Weights of a small GPT-style language model, trained from scratch on English Wikipedia: LayerNorm before each block, 4097 steps.
Each number is 128 + 32 x the weight over its row's rms, rounded and kept within 0 to 255. Layers, rows and columns count from 0. Numbers have three digits each. The size before them is the row's rms in percent of the matrix's.

# q: layer 10 attention query, 256x256, rms 0.117, rows 27-79, columns 128-255
# k: layer 10 attention key, 256x256, rms 0.116, rows 27-78, columns 128-255
q27 094:156182042147130140063102192107156142109136158161154094116163167135119117071132138143117134127136097093163150123073071121139164105166127136085140120085145142059107134142130125101162103123158073142138158137145122157108108126080130163145133124113125152119084101096121162184111172094113120209140153183103119130142124131103114067163191104061107148161136132100109121128131183091071091162137
k27 088:146114209135085131062129092101179158150163110121101110051099138176113119169119117144160130132094185109091108160122088084131078121124137160185105089091128116128143191154159103097141130120097162144147120119097146128141148092181186149130116151088116092159112139125101106141095136164037147154069180133150163121125152141078081158152097133147145105066119133077131105102105088153139154108158
q28 091:148128093103100146130145118134104142120122178151114143125148129121138181138100140110132164132133138141134114137206169170120149189168124073121138084112136174101151120103110088132151084134159158152068117107106175091128169064182190122159120113163184044106142088155101077095113069128127139237121145139169147117160113158135138133089128112100107095107141112076116107109148140219128084075136
k28 083:107141131095123140159138060038129091155100073113105132109085099118115119170146139163128144138135103133109106127145108135163070083098096120087089153096156172133138122185177105172153098079147109157180187115159102118177113108154159115097098161088131107134179085141213104145134103164138180103169129180141111070168142135141108227076130177105069129147157123151145192113121098121122104096095
q29 098:118118124130138143117117164093141132168093120090136132136147105098159134140173152168114083121106143105109146118082140127174121104164071085108102152112127188116145101130137090144147148166144062135154067124084190095119153178133161133140158047150103144108086129128152084128180162157136100157117137178105109167113137102144104081112105155088168156172149144095148125182144133116120162144136
k29 091:154156096164176129124076081146179115115132115130111088107123148149128084168122105146084145096149090078112094152130081114101098089105110170155119215119110143080104168157129171109095158136118145134154096127169111136133123127091098157104068167102184104138191135126168166150132106115074186094148096089170169124111167136196157058108157075088072154156048088160086073136125111126101158153106
q30 090:050157120143095131154107199186139160164238133103144090137137136165092053127126087117160145145118118130120119167119158125161132085091112154122139204105108167144129165147190123092146163142086119099110149180125113129128180157117092125100132168107157119108095133097159154165099106093211174160091122151145148080069074146114053097122109095145099133180126122129105201112046168149110148142102
k30 085:192121133086117134088146133139152141122087120071101120116140116138105150120149134123102163134180100116125098103074106106097185085181120119170065147165164150140114061097118135186123121095081131123152088145177166080112137169163173145121099133144141137075138115127109107101153130143138129062191122095130070072175115108108127109080102097109198122179113114123086152115101189059130143088106
q31 092:200158119160097136053157154081134104155127105121167174163138156112132097148152142178109151118133129115154110077143146153127099105149148182132129142112134110190124150075163119080133114184177119079050138183125139163120099108124085158162175085149134134138113074149086101125111133195128175161161151144083132100107131095098122162179122136175091151139124122189096113088095141114134137121109
k31 095:116102217171129147110102110144090133148132158117160112114099150119121098125131118093119094109158115130122188110097102125100115116144102186154105110122111128103135127149119123101140084137133077169139175133087118159091174162163132177147165075163163129167139143134133090123113111169182145172086118128140092163088154120062104112125178077074065145090137204147107180064163150139131158073112
q32 091:143129149137125134126120127111122108095173098110143089168164099062099148110166214095163152115135161113126173201144059129150122135084117159166156124075056156166170110152139162132112100131063098147148118084151138125137131113088120120182134099110080114168188125094110068106177212113128171099095098099108155183161117114125099115085112129160115160187152139205054140115083130160152144132110
k32 098:103108114134175104109143163139117163126181161191111152141098152155158162122127130132144113063139139148151135150115124115126126076105133117120141147097120105150119175149170139137116116116145101129134174059106161170135123142126151117140113089146138120099089170136125189078081172084182086152141183145154152106110069080079146108180186194130151117119086184108189087125082143123163147170173
q33 096:145164161130164202196154122130098163121123116123175131096182182083115116151093136150106097079129132169153175113098142183113102147127119128139146102124192115111153166122176054191114130149129173124137106121167086162137151130123148103126094079090131177154132109122070172165138151167073096103129148107142125140147114118167141100111170122122160155140131178152184100150157148091136122125120
k33 104:110100123091120107071131171087122129074098032099143112110179049135120147176109134177092126120138133161147117159106107100092200134103152116134103117072076097114168112166104115136142152149046177059074081134179153114145140126167129138099133124088114117137142076129147118108160117115152057137120135177106122099138148158129107153147137137186195106106165112125107119088099086213182075126091
q34 103:096136139138194096145074113163149139134159108091156113136112183194113056100142152122145131130088113093153126140180148126127169090097091209141074157071166181146111174125132077132107102140124080142157157120098138121119088108132159141104141074149112125149103190119181145106192162105141110087102140126121137154113141137157118104113140139079111082183141126056126145104088145081133144143160
k34 108:191102102158137082175148123125143113135089146144135150125136127165063143117127141107135130076174195065117169097114179103048144076182125165148150068091123111110102195122080137126110086085065115151136111132173164146136120118179119174129127074102128109136145134134183133155165139133086131124161175158098111122099111172138142126119087131170210168163135078128160070127126136081139187104140
q35 110:138115125131182123107154123113154105078175138134139154154059122165098096103166157109089152070067161105156106182137120154142123165143162180095159097164130140049186128120097123142163081114220120165114189098068116127089131132131134148156172141145108050127200185109157135095104136158080050186110115144087169122109205134147116129204112113138089166125130106116128095069122115160110101148116
k35 112:169119153084166170052113115190116122090150068136095155115091069149105154096085187179152152122075101095093163077166126120096110138165084156104131152152106121150137155151125132116137092099145110173138135170119091125133134122088164119071048102087131110098160070121171164092159205194147162172141176154100114157095124105128118147123160201107158134100130170163112116156124072159140143111208
q36 106:129112147120050196123144033091121107142126117093163092128111160217162128151150084162107104039083164137134085151109101159148117119139185043185148128114150174148091142110155140097119091136126098140132111134087101172118113132174103120092130124175114084185133142199118116138162109150114126218149119126120142106100118129052185170096130149114135152115110137166092159152040149176152107103113
k36 122:188151108164144139155167078144124097091147120126096153145140103117141145112086116068157181171115120106131061082108142145146133124081123123085057160161109104131203125110091135095074096063193148152156178159120167153140112115134106109154127159079154113101169120138118119123113132165130117108170108096147076182098105141133124128139125145156153154101138073180154110130109145103112171118145
q37 118:153164111133053153156138125120094154152119105142128088132085170153128096199147120069149199094105159148127135122152139128154126087158101098148115126113183157133151140116196183165153123117123097043145107098153131125153150177118109200093110160133159102121131164133163080149207091169117104141127090106104084084068125164146144183126083104118051158179172115151089159161064168142123105124123
k37 127:109122131133146087135094196078086145167108072122161139154146166098136110110212133112180090077111150138100155100102155143127127099085128067108098127128107111143100138118195143091138080124193169131129175142126167115116126145109164159156140119185137182111060091172056165139142091164097152097180115112111178140074114080106142076119123100103150094143082135011130112149118173098114124102167
q38 123:122072087181145106105143144110186151117129156195138108134104056159118194107087139101076148147163084088150119160132164109176116113120096117213071134187149142112142175128165095111151126124071124120169094102144116123134099144112131153102156075134145090101101144177111150182140110120160130139107116141145125134093092094167122161057164098135134124132110094089098192149135145151071179159014
k38 127:095099048103103101129148174127136145068061080152130109147133125138142151159062084148101097103136108120154049142093071130151100066069063124159109125144120127172123141178145140137198128140137102150126044112151127095137191141132150122116110102136080061111132121131174105103157120147180172120169178122121137147170112139168143131114096091154140118138149158099122110142102156108163179165144
q39 109:117070162150090136124066129088111154085184175102158108039183211138133084139123120098174126106168192170106134178085141090088106115152140131176146085114130147156147130087135078063104114143076115169066078131152158124103089101136138165102109090167139107158109175131139227111138173183163086129076163150131122098129175097104117125072153123056146184125106082139171100116104109102146126148126
k39 125:135096094135165117112118090101120120171166113173125086133153139143105163100082186105155119099151171192085140167143142117114167126124142109118113106094169127136160142185170151181166121116131135132055144206109149055170053170131083137155107112132158132160085145104102141115182126088122161210181128120073112149141113097172078083171109116121030120168043094112090106104105114096111153186091
q40 129:186134144127128068128152149123065147082165108126089154167102151180164074123161143126095122103196113132133115106118165100128153114181140158104139145119124149112088098143096144074125104144113115155097148165130153115154125111126129141173160164131053187157087138092126151153124189157133134051156106109138145136165136111178173124136097126141158160096126077045139074109152110092111136144115
k40 131:074123143155090143143097151107085201064155172107126125163102115107184111131131136092181117151162176067165126089136203102149185136168125153085078128144065123142145120156070189156142145163135162140141123089120176175088119118133129184163140135142191122128125121121153130109132128091129123118128092142081102141067049140181106159111144168232160142134152166037132101201145089175118160109146
q41 126:170132112114149177174111089155113103080121128116102103099091141066110117146034137176142139145150109130155177159116144108161121113100142113156111098148129103122140145119144166090098207188168108103161089114111142173116162175129147114112174117098114158111148126112194150139099117195161121169061119155106136112178176155129095159147087103190200122138115107119162146120097162137141139141165
k41 128:118133155146115128150120139135115135059194102125173171104112123116137102153117113125111163096148150032158162151115117089127137069133157110144068086156090165119132140137169106155132176197126145146145081114127121165123073123123118171137144104140158144103123108082097129184121135145146084138208131114055125118119141128148118110151101211131157124152120140118089082128158152144166126173165
q42 131:143100166135133058157146095117106067149067119176123108133134140070156124129072070135124121158151139086136120112137128111085113112097032113174126159204118098117173110141163059141100151189120085106149072141089098149148149141179102122114165124075169226166186148121088093156144134208158170095112147118171141145094116145184169119091136143148156166121136116131147157129097148079122144172107
k42 123:155144180115139155142107095131178108120100197114142076126132166095166156088094116103130193111139166141072158115125151075105104097119050106139129112170122085158186200135126140166150124149116082222127120144096110090158120135155121200174107156110159124117224130123129098072071139139132171120060148141131145083175090124122156103064119150141154123113164129126139099102128169117082181067102
q43 135:123165132093156118107130116121098157207107103171107123175082176135098103120122134144143102147091124160162092105126096118093127209149111157143059151119085111134094145055112085138157121142169168140174204100135030141093134135022185145095130143158227108106125155101153131149088100113115106136091130120119120114060083158110119090107173119094165112152084077107182136141136045109129120173115
k43 130:121143117137106076133142133084139140135111161196122171111144121152158178146161129183137113093172075109139149071135133165129088165159138150156094178121121092141118133166097173195140115105112161129156214164180118093116122167122114150144053152121168173092120189124150121184140127121103118140170108096097123125144162143207068145148111188137196137136146092148104129096065113136224134126117
q44 152:192079154136081127126135149109153125119120164169083154058131157140094113141107187116132128141116104155064120156126122112122110169139122175159122128140161105089162150117115133134140145149113181085106165120161117125126153141101126072151150091151118165119153114174130104178081176087104099151120111103134169152173122160159110140122110114138201121121141130197146117153095108103104151139142
k44 126:102151137103122107116175190147115118191164149143137170041139175146101117129165174090108119130123107180119127118158145161107195182132133145093144087133148130176085122108095152084092110097065133129104112127091090094146126150112120123131083138142113136123142131117128140139121040146104094064122113137135128169143156172132109088111116094116168148212145137122138076094098125111138197127151
q45 137:107142111137195104135144147036097192094054113177100134118148146109140120081112151123151101122201096103119240157113116113102134127174134091162182138129124155150097197101166084077109111103108101123170107144148127102151075110131140143133137123114158128123143156164071140148151120174155111135192118103169163150103125070186144124165118079124118074128157112142138141074145106064128112141146
k45 136:160133140086115136117162105045154116106049114177089137135195095133078131108099137139176142090135084091135204114140171077130143157163151091137192136136119125138102140159125145075125129100044155077149108203179100127120083128119117121136136114171141141131160082160106109153136137089158082166167105126153135123128138135107132082147131083103146184169082083155174150090152126086078066152100
q46 137:108155125155088117110163171169120144193176129117197132073155141156089079124102120133146114107073089172163158138152100171123124131082113115120134137136130115167126193148193145145113129118123179165166122090076179125192179205095168120166166134127129130108107121135062157106113115123130096154124133164091071154161123146102162143105105123154172131138141128123151110130121078121153158088188
k46 135:126121142134179145186114179137104133157127102137107164132169073069100158139127117120109136086092067163146131088178090122137137130095143068147133160181167115104105168166162155140154124111138148141179125136099131136140144202142102141130169117116133128133155141083135099108119134185134155118094146154095122097156112212150115115163083104115123070089095096133101101115071084152132124121125
q47 134:137084148156095078080156191154123124080101070130108146086150161072161178106158126143135121111145169157133153128130158077067115171131083157157096096145091106135138074099169153171168102125096104106142147160145144113099163103170153100179168115169116144106162114206136100111170126164130121155072136138077172149118171088148122166149132127161156122149112130151123118106060071124149163143146
k47 135:153067144148110083115123127127176166076113094120181110165152156094111150164123183132110082126153168127147090143126180101095125131119160137170084066158126068093078158130135168077189139086135143065151124131098117112138152109171126059158121121161112097106114173192081079146091114161105082131124091158122211081122108153110135133166084072199157142124123110077112087153104082114165137109117
q48 137:138072093157131145107112164119169129162149058135190117219131134094114087103164122232132166091123081142136101149099072169088056154118183143162080080116123148094103133130096109114154162172065123101102140117115104119133149114139113099151131124136158122123074125053097114095173130118120119161180140167122117130152100156105151108163128101108085114142092110113084148148114157172136017131121
k48 130:100088131154101187191182092153190122086176122143136120165103161143134124095150092170149128112073103098134116120139116170113122147126177107144140135103101162156133139145111100115156131211121141117107161169112100118074093138156157147100138153088100087097099127068120106102116118088111092156126145175120063110152130157146084124137177146120100156137099131166091184181157093130147093047124
q49 148:164053199087134076153070111131169105179149139119127038128184150141108140151108187134154125116148113147121089093158104132088167151163149101142047172093098182091082131137140147125058150090169130115117136139131129132141104186136134094101118136159131201191097115142185171090116122157122124119164106140136105138144145116144140126143111146104135149119095124090132110131079081101068078164124
k49 141:135128156110124127096061136141153142105172138144066106064152126136100149141113159172151098108142119131164159081093170077129178091112111152161143127141083161117156131130115159108143154045165113114092192135197126042059123170179142091121091156141122111202136096185199138134127114167111133097154169138111068169139140130139151116152112166139100208160081151108138121149118169166135100099084
q50 134:064199135145108111204134121181128147106122133141065169147147157110116066112127117100106147136126101135095217116102180100150132123104187147158124073147109124101131155106072089159149172119111120082137134117048142153132141118141057090181162102128143169128156123128088115138129125112166068184113154147164118108142125104104120131156074136150117093143070116092165097094110097157109107103134
k50 138:100145144085104133151179157083144131182111095125108182111116133162096071109093131141115168110115148160140159108134186077192096126098179142098133095134143159142111124189103119145133149111171142159110113099115151147143111104133119101115132107119103123082149164151192098112108092118188042213055072079122108142135081122149103185147086163126154115085097149099192127091103055129124124153121
q51 149:129149136132148115133122127097094161146128124173097104227176063122108162147167116140083069146104122138096095121182105149126135152125167106077137076088146146162106094098158190132111150134204149130081121130043147142108175123199167094132117166171144164102095152144174145139111136111119119145165136152166112090166153148082147083099122150097109172119138126080069166117158145077116113112197
k51 129:099051160156095115113071119137096183126092153140140121172183130133073127141087118158079099135092166135154148137145124104151085101096091151195101083108189124157155104112139182151122107174076150109095143133121090108088173132129118128163128120120091132151071175159135139099121163081127168112195175095089103121178104105054131079052105176091137156114089175103120092115136157123184142145147
q52 147:075112132125063145138144167113156096158119123076129134117105106102115114161147148143208094067122129169160155117080092172144146106196101133180146141191093135142084147105134097027132111102104104114188096147097109086111117127135107080085121126098094119081185113120193187138100167163110150144119175192161131168103134131135188139132110097108117135058177083083146155144133138083092087150110
k52 147:137134132108108165107135137118141147109131170107115147052080083107140083139148150124138123075103166122089125096099084158111154142122039127134147103143109111121131094155123066082130065180126056064170120120171080111133169141136175071090077134169169106143159134137141141130113130143150046130163142139160123187098092158112087132144100110116104167097144171113124155175122138134112135148087
q53 148:204112098221137115106165095108122138131097084167128183118139156093145147079198125170066155174128127105172197027106132142134138146122155119140149155134117144139137175105093135098131127078133119148131165052107119211153119171094143056137126069120102128073167100121143085141113137123128141132126120101124141156164129150119113093140167106117170160096184130173138167173144090157065154132175
k53 133:165103136188171117153137157142092140128120094137068159079184124081131124059097070133063174146078111168113105122122171112087147177105121151121116143141107091152164167130097056177121127161157157128170173136115147132141102144080173085112136078144136143168145115119169100162134085061138119103168132093136076120157079072128120166145120161141132183126153111195146161128186080146056131103148
q54 144:214152104110165115115159131095081112175181153169161147142154154114148091141083142108169122121122097153085157104127202127079078167168159127136132139061188158117035135166147136096142082103159068105134144142150071175118129107101119171113149109106098177135090129140096103193116074124116156118135114065144150123085144109183168147168091129138168188141169137122086123126125163138174137119083
k54 142:159185097145129132123106155082111158142130149165076142134174135133137150170134165160121150133110090090168182113159144092143149155174131149108080157097043121118128165136185106099161077144177121149138163152139092167144125171133109105051121196123052110177159174062081096163156145116140127163107128095132109117102182118124152138113169080068130176088143135151104106082119125116112135113126
q55 130:130162093147091150147177116106132171178143104095136105122200147121078063151151075095098169138126172104137157183127139152097151096131111119089055098156147144097135149133122076117098156106149162131159158094128116121138120170139112073126110171121202131104124095119154150090127123105090155104143091181148119111148134146157102145087148178139133164083128139157128143140088124098086161073150
k55 137:147141118081141105167140112110101158178121108146096117164127111152135081182092106112187113169145143180151126115118165141106172135136141172177115117088109091055101122117097142185067129109089184124200113134113095132148125185171161073131104136109148119117106077167128170101089149188079188058198056123147162088190081110118132138121146185103145175106140132135153157149086096126071092091102
q56 149:058157188097200089107075120134082099118162116060141114141174127168160118147119148172173100090109080153139157086126126106161140155108163173165083120075126112079138122124147189138128046092107155191120162178104141109122145132195150160155116114147141123151111127102145090094177085116158164140140125153162082079127132107124086093130160095113127090122086151066137105138126116153164113149123
k56 141:110171123089155122117105109099118154141196154103142135143163040137222111138098158116173132102087117148115125103120181154176126140083096103101066122127117086123156113187082159147111082096160172128072134154129136146170147100162130144101117099133131096174060118128074157108126063161180182204154125121168088126155141055130100114170118091123119143088108146148203136100161109104123129131147
q57 146:113135151152077123109125142133131196122170132136116115071114162138121116107078156126100112188114137151150153135138132178147101143127097201061119140121107113162140078093120101100122146153133135166070140166165111120143144127116090191143085111139131061132152109085177109149105153090147191144105119158156111137146114098140070082157126131112160112129063132061129150131151127129156173116146
k57 138:121093117071092061150075183091158152117144148141124130113097143126131159080112132113093143164105147095147166124153136124156131091110100146151149171126126121157105152155131190151103085152102126097112103165163080078157165177158168202123112134210139128158111123092106094084125140098158193169126066159131116125177115139126110109125131127122157165138084131112155208133159120165160139137150
q58 131:152153113100135160098116089159179176115179130162094108135122120141154037140088125126049161133159124131108144141144161099103111131109170114105133155134089145139082179125086124130113144122128132133189164113123096153137114140144156134089121106156158116154153134092209119129107153174115110178125105150180106167165097157151140150159171106122113068091129084178126114099137143140119137066146
k58 132:112178107119159154155180120122194158085123132125047058130197154094128091144135125126126164168240201114144129136162158140149149141121208110115153161120110122182096179090132109093093122113128130112131129096079057157143117132129120063115114166140164126188168131116106127158107129158110122124064162162172188071100092109142132095170109143090140100182123096158130160152095174121191145153124
q59 155:108130146126053069127113118170064052105087091113133181199170118146158150138138108106147099158131134110140078163125141157100125124051127114154098135136084166120086085097162125133057123187088102151106095139177098177149080112163153141166151100126100189198142149131169123081098135112108143133169106126109097122150120152134057228146136136141129115079133141149092153140124135090182163197128
k59 142:097174121125202106114125139174128122143121106166140136118115125124145132106120098102134117084116167170155163130145169099091121128086137068213186087105089180129133135083185132151103062202134065096118174135129114177108032111154109134138176151127140152120138167199106090102119138109108170154126072128129071149147141110131145140100175122139143144053128069158113146145075095106134090131154
q60 130:098177133120153127120143158163150083135118067155096085159135068112119142126105137143151111116179121064173143167141143079140172117099133150117097155117074127214079078164128112095125146100104103138035129144200104095155152106110116087120104206060170157097155139107143086149157119152150084097124122109108141112117170145107134123178147035102113106159142153076093128118166113101125098126119
k60 131:068089111125157141155094075096115090151161105146092102141093135085103140122128150121156151160147140152105162141119153130183115096078109123104128195126081165149094163190076119056141145098156196128080110154156104138146073146092146150103129085053108088126174162180112151178162143122132128108130083116144102110133115130132072166125141090118098143091120169146118141183117125112131161137125
q61 147:126179183118155133111061104136119114148132140106133105124112169154146140150148161125125163059115123140204148107077090103127101139187212118082139172037133131170079176151140118122123121098138182177093183125111193106138124142072082133130125145101152139190144088099136111142139098117056126145096179159119163127158149095151106088137101164093077143157144186176141152182113129165114137118090
k61 141:135162166091088141097050142099134115152167109084123090126143188155125140177090137135129100125140163148118149143133063120109078133176100158110179136059084150156104147113118085080112118162168095172133143150171119152205088129096183084125132164117042100160096138128131137097121097139109174102100102132146124153139159166150141131142080158141066129126130177148122154141092117121105135154139
q62 149:131173117137167136093182109133117106042174115147159200118126147166154153105106144110095145135126115123115106165088105109071162074086090144176144129092111133161132197097165145105132081150120059112106127157113085148128107159121128138114131123113112191193169174109051133094171205095126125130114126113171118134139133113172162114100129158113154134130140061121161151104130137116122138112101
k62 142:191136125162097120068153081096119109145066073129181140110142149136138137075182106174109131160101139138084109102105127201127166134058142107092090113131112102113095125173163185082099092106103114130131142158145106168141137098093163116111122123068065164142155182114088104117158156087168161128146122133081143135089171115214120185098113099110180153133164101179129157119100147134166093156175
q63 140:166087055120110172086058130109171127135143142102181130150087114149103135169161098153147143108128119074080105090113090152090154202114179106156113128139080127154084119142134124056118164118105073084108150101089134109136109171081059104115070140100197087087143146168121127110126125119154162176134140135144124154124156204145121093106109129131118191154114155163109126184130140127104159081093
k63 136:111096131168083173113128158103160124127170116145127150108089122127133164124167120129123154133092136109084084120121096133124141141106149136156085171054094166136107092075145094083187158177156097111137141112102097152032148179100103126097131139049160135116132115172109069081115150221107151083081135131144160185108156103145119098140078132166114127134167149202147073146141144094108110111120
q64 064:104040124120122126159200104131133091154135081080123121168139100197093137121112099125108098195177100082126101135121162078112123119137140182194151156147116107132197161124160104163167098107160132097164161136110158142130166189112161185147177103117132133079173038149139157104129194161070129136156128193149118077113129125130090067143107145122104109101179144176138148115159093199146108136135
k64 062:175113135086124125131153124176115096155104146119111159092121121138131138154191156071100142089117161177087184116043072153135147116106058138059159150111133063144138135113099145103200106155111103136109107103178097104114076100124060119115110166099073160140182147099137140165129178129157162159131091135134150150189140134094119107095097115134164191110078129123138202134121136105191153116165
q65 062:199115050136160114128119176185149110081190181099149155120151125174116112118131126089085153137190148091091090107156152155088127125175134113169152123123123175127083135107076092111111094151181172103153122159123150062164131106154081071130184136088139107117110128214101101067110132129111097101109159150131118094103155139156071132170094165122123104155088140134163096170167088142121163138103
k65 072:098116069101087124114111088131108106154128156136143095117148124143130104118084067139152159109062129075185084142165162133132102129144074127104121134118117114160122176101156175149167118115082103139065143145104136096118068130152095170187121067128135131129128094128125108164123134170122128111123107136101057144091151181082144124160070130105183156081087114161160069151093100148176112126126
q66 065:145171125103151096152101093166100121136112120121170163078129079119177150157137127133112132124146150063172129186078092134162138168111132210103127124122170152129054043142155074099149136141119084120185126133123141110150070149168110115133169122188157095141090122132120060125132132162138081124114157150112152144139126191064128098136097126124130155113069101110124117184146083120093179070141
k66 067:130129124076143115144146106081138116162118134108144121153101141149099062076180135088133158168132133068123052116147146087121028130125105097170142087102173133112153229132098163135133140086096114120073124128096196157125168113053151143147126141136138113163145132155141145132149141209077067139123079090131069083166127104139075099175140139118151115122189151083111189126137148167079125099140
q67 068:096089123143126159157134075137104173135156066148094124054120082116142100139080153145137126101115153199130109088149168074064101117084069141120112158138101187105114207120139144173145114118130197144182115109126102144143117125131109143085101140209161144168101133169086189146146114183048110149151105119142090131158100122140183102060112143094154095106091109147142141157157123145098118150153
k67 067:185148136159186186093158110104109142128194175134099102140119125164114146110115091110079130151162085076104165152108129132151175151127192157127042134137133096135128087102143133072091111164131089142159152148137136159158122150139155116163139151059066118085109119090126138074096175105132154146097113183150170156121109121119157119136183112236101155130156138119123140093120194104166140119159
q68 070:150085131102143153091172057160072111151146151131084100124138128117129103127118140087134164110142109097124125176169107137073152161142164147202110105126087122173120147084097091099128085169079098163152188132032165121123158130100144101085131164115128115123147083133116126042106129140170181208118148209158113161134160072117122156137142128111092110088098140116126154092220174148134144131134
k68 063:191161181107122112148168137080171182057097126152132146149090130151143085157124144157163121128106198145094123091180216062100114132170122116119084157071072112078133163104178147125108118092094170145110098077137073129131183131138105102142145146080155146135116133172125144190173144155132109138102132090101087176098170153122126137093173139137218113140099112184086102145019081106091121066169
q69 071:113099157095094166129165099104148120139151085169133120083173137132136116139117156155145066141160164124174091151131083093167089141115110144159114092100120116189129086119115103078117132106176151159132118173103184105114133129157169134131118136177178086113144095163021133081111118113142093119130167183159140141170143109146113124113138109087054103113132138164115115112201052125118148127168
k69 067:165192167096162088183185169108159141101139156120072120186170157155130096096129166125127140134146134182080149121121170099085133115140087120156088117107097148071165174166116160115161090085149119187128147135171076145165118131148135121107150114149119143086125226201157182184166130114054121145177152128107072142107123130184124108100093181116138165146130127154121137140052101136092160123049
q70 070:132101122106167116086156115146154074101169107112165183105149091105112149132076169092105103122120079109112131171147115141122086182119090114158074122126090119131141097114091109105124050133118153176123120144084171089117115157162146158085152105144150102102133115154128072086138123183141155169122156161108142123106199075124123143149113108164089077122161160152165142119185135110124167125176
k70 072:139103159117167121146127108128075142225095116124132079166085162134131103141133112147191142201120204169158124116157155113098105130125163158144116112132148117162111255156116176157104140159141128095075164068141111177164162109131098165186153139108179128097133131107155186157127137184131086140091169106153149050086109146113126157105157137091144157069152074099106112170146098149127125098102
q71 070:166108094079154108140151097180101158139140131173161192150171172162100065142148181074097147148216125175182143112165103159173122144096103102102130142079147131138117100143117095131169071138149113161075199114093127090159183069093100185148164202136088134064105155122128125097137125144192085132130132163116144157113124158138094107115142126120137103147124130083121109125184046126115137198153
k71 070:059142118085113116169111077090180093120140126096103110176204122084162138083160092117153134102120114138136089125198179117095125105172098141106152125092104084101132119139107074154137174181094137138118068082151142103158167133135137156151136106130138160148074126116126071168149109120051147103160169058096137119121150185135082140156128157101093154151164136164132118149121111129135089119106
q72 070:125103156097079075136071181098168143124098097161136153114116126140120069123114169104192159062126108186141131107140131121084160096131136144123167093175094129117097104121157090173103175151156171119155157084107059101160161141098153099086105106112189172198165155217152112195138119125103103054155183163088147108115073175159171135089136146132104147128115120103194098116061098014085145162156
k72 076:125126167137118114085073109097134142136116151097138067112112123102132142080072116159124127115153063112136063177150135116153110113149150114104126116191183167155137114174113065110181147138121108120127182193091162114148071109142135129188108123121152056112084156088117130187124149079090162137154180116139148106070158130119135148125111137196161152160111164076136142132132191171112088090124
q73 071:143106128125090129078113138124126197144079119171111074114126093152116140130193143166130131140087122144115162139133174087141112109131112139113121143167132125136102157108189175154143201143133136098110120058198094121157120139118137100153117098122183145095092178137117137185164141136050087145140163121120146107051107171104185140136124154106138179243074155107048130142059082143124116153112
k73 070:077120128088155184141125156125111148138157079037115141115118156174154112098130125109122171118066197135134134144136041119140129161153130080159143110133179110117140095151132122127127111139158108120165118212122095099107178138129137151123101133135090078129142058130123069137110145117166205103152080183151072166091118087088104166110130136156108089156146093150163122100173145134133107140178
q74 083:089115186152162119126149123127145130169120065155075180109132093156078103154096116081143122156099137152041136120071194120073174120095104085133143177135116131108157159163098176150139144123143180117073112112124079163177169159130122141131135102092037152106147127108154141180118075110147143055157095134120107099152166113113153121133139058170122129130165170235159166178113075110103159130143
k74 085:124112139139135113126103162101158103134129105101099074148110126112127082114128146124158097122089153129178121096121156119140127113164161154092142101105110159168122129157130097176128156167198106143201200146105163114141096181172148062108157125125138089146133133082153216127091142108095155177134154146109143136097152121153183072109081128151124128133152086095138126150110104140150110106075
q75 074:162130084074117117135145134159137112111137148113157163187129109137143183126125074133084111120155138107115146157142095153192093082142113146105114104108112068163215100132078130133159101136112132153153126206068170049095160101159169168160143107176130148128137128116124082088160184212176125163200155181085129186155175164120146197134112129149087126139131098101124085126167117136144144127170
k75 077:142161156125140168165155158109125171179126100132116166124115121151155111098139205142149116115129186083198112109150111114080127178169128136192196168095139193165087150106093120169112093092171100104088201068092141142153169139082089128118157100106130125122097146141164199180115128155111107116115189087129106147137163154114113126137164157136123099107154132190086177150072098114094106125173
q76 083:090142142145133125133135204128184155112109121143147067118091150120102129137139131156145119117088163148090112091066146096111115135149092113084144189129156082061124142165155143168091186191173129109127129086183104108133124142142066148139118128079140152132124157110138164180088089119070124075116138058080117066043125084122124115175111144120164172111126149156159120124065132099154137083156
k76 073:173073095207109095087110110102089093129107117158137103088128089169130147110128154123120135170170097127117186147108068141104139074121127136146185169159109143121129092095136145085139112100173147130144091165145174132097163085146119114137090162122126171080078043121114185124124146087135135102127134139114167127120152126087135107122129108158124182150120120136118160114146147069129098116108
q77 081:135091109140058095138103194140130125176154135108147102119098160082174096093152171199141082157126125113160151129073123120174117106124140113106141104129125106101106116172071116123202143113102122101152153114093182152124166064109159088133122088105137109122108110153161085139179162180117133161124159126146126125211137184129166103131116113080206118080172114087124046130156130106151162103150
k77 081:082124123100125130082111128178112163160076115095155093096145175112124167141149083141145101094116062157132077155064137179048132109106154117103115170180138143104123074069139151232133187172097117174140105174131094110110097108103135154128127101157130093081179074078105121164112142083129154065172088097118106114105125107145148131122155165180115141181149082118117117156131176108145079150126
q78 074:077123146123094134159137053158138160130140095138038163162141109168107109147160086109114064122130140152126146045029080103087139147129131098101113139126145160101112152165209138151098174093231167141121073092086105118080115111169138051068111127110139122126097128149138166123147050080086151191141139115161111103092117127095139165088139165132104149166127107126065158131101141100154153162098
k78 073:120104130119148168082119101116146095062081128152124135154186133127179177154028137141134153094084109063129125144143196183102129119137151156071163175156111100111167132091105197181148190112097174091126073150139075201092113106123127117100093172127130167058165088125126095164123128119097141129178100103150094112124128191165163138115153179118161127148119157168151140150131155111108163087153
q79 076:168138126093175168083207115112084191180179207149117094132123115092138177119103120122174090089124100093109147187131132174137109148175192109153099154135095117157120127097105127115096102144112097123149160139104115157079118100167148115102107149127157125129192085159140110099155143194169147127172093122157169199199139125169142154126156065183124162116120113111138106105094107151147154093140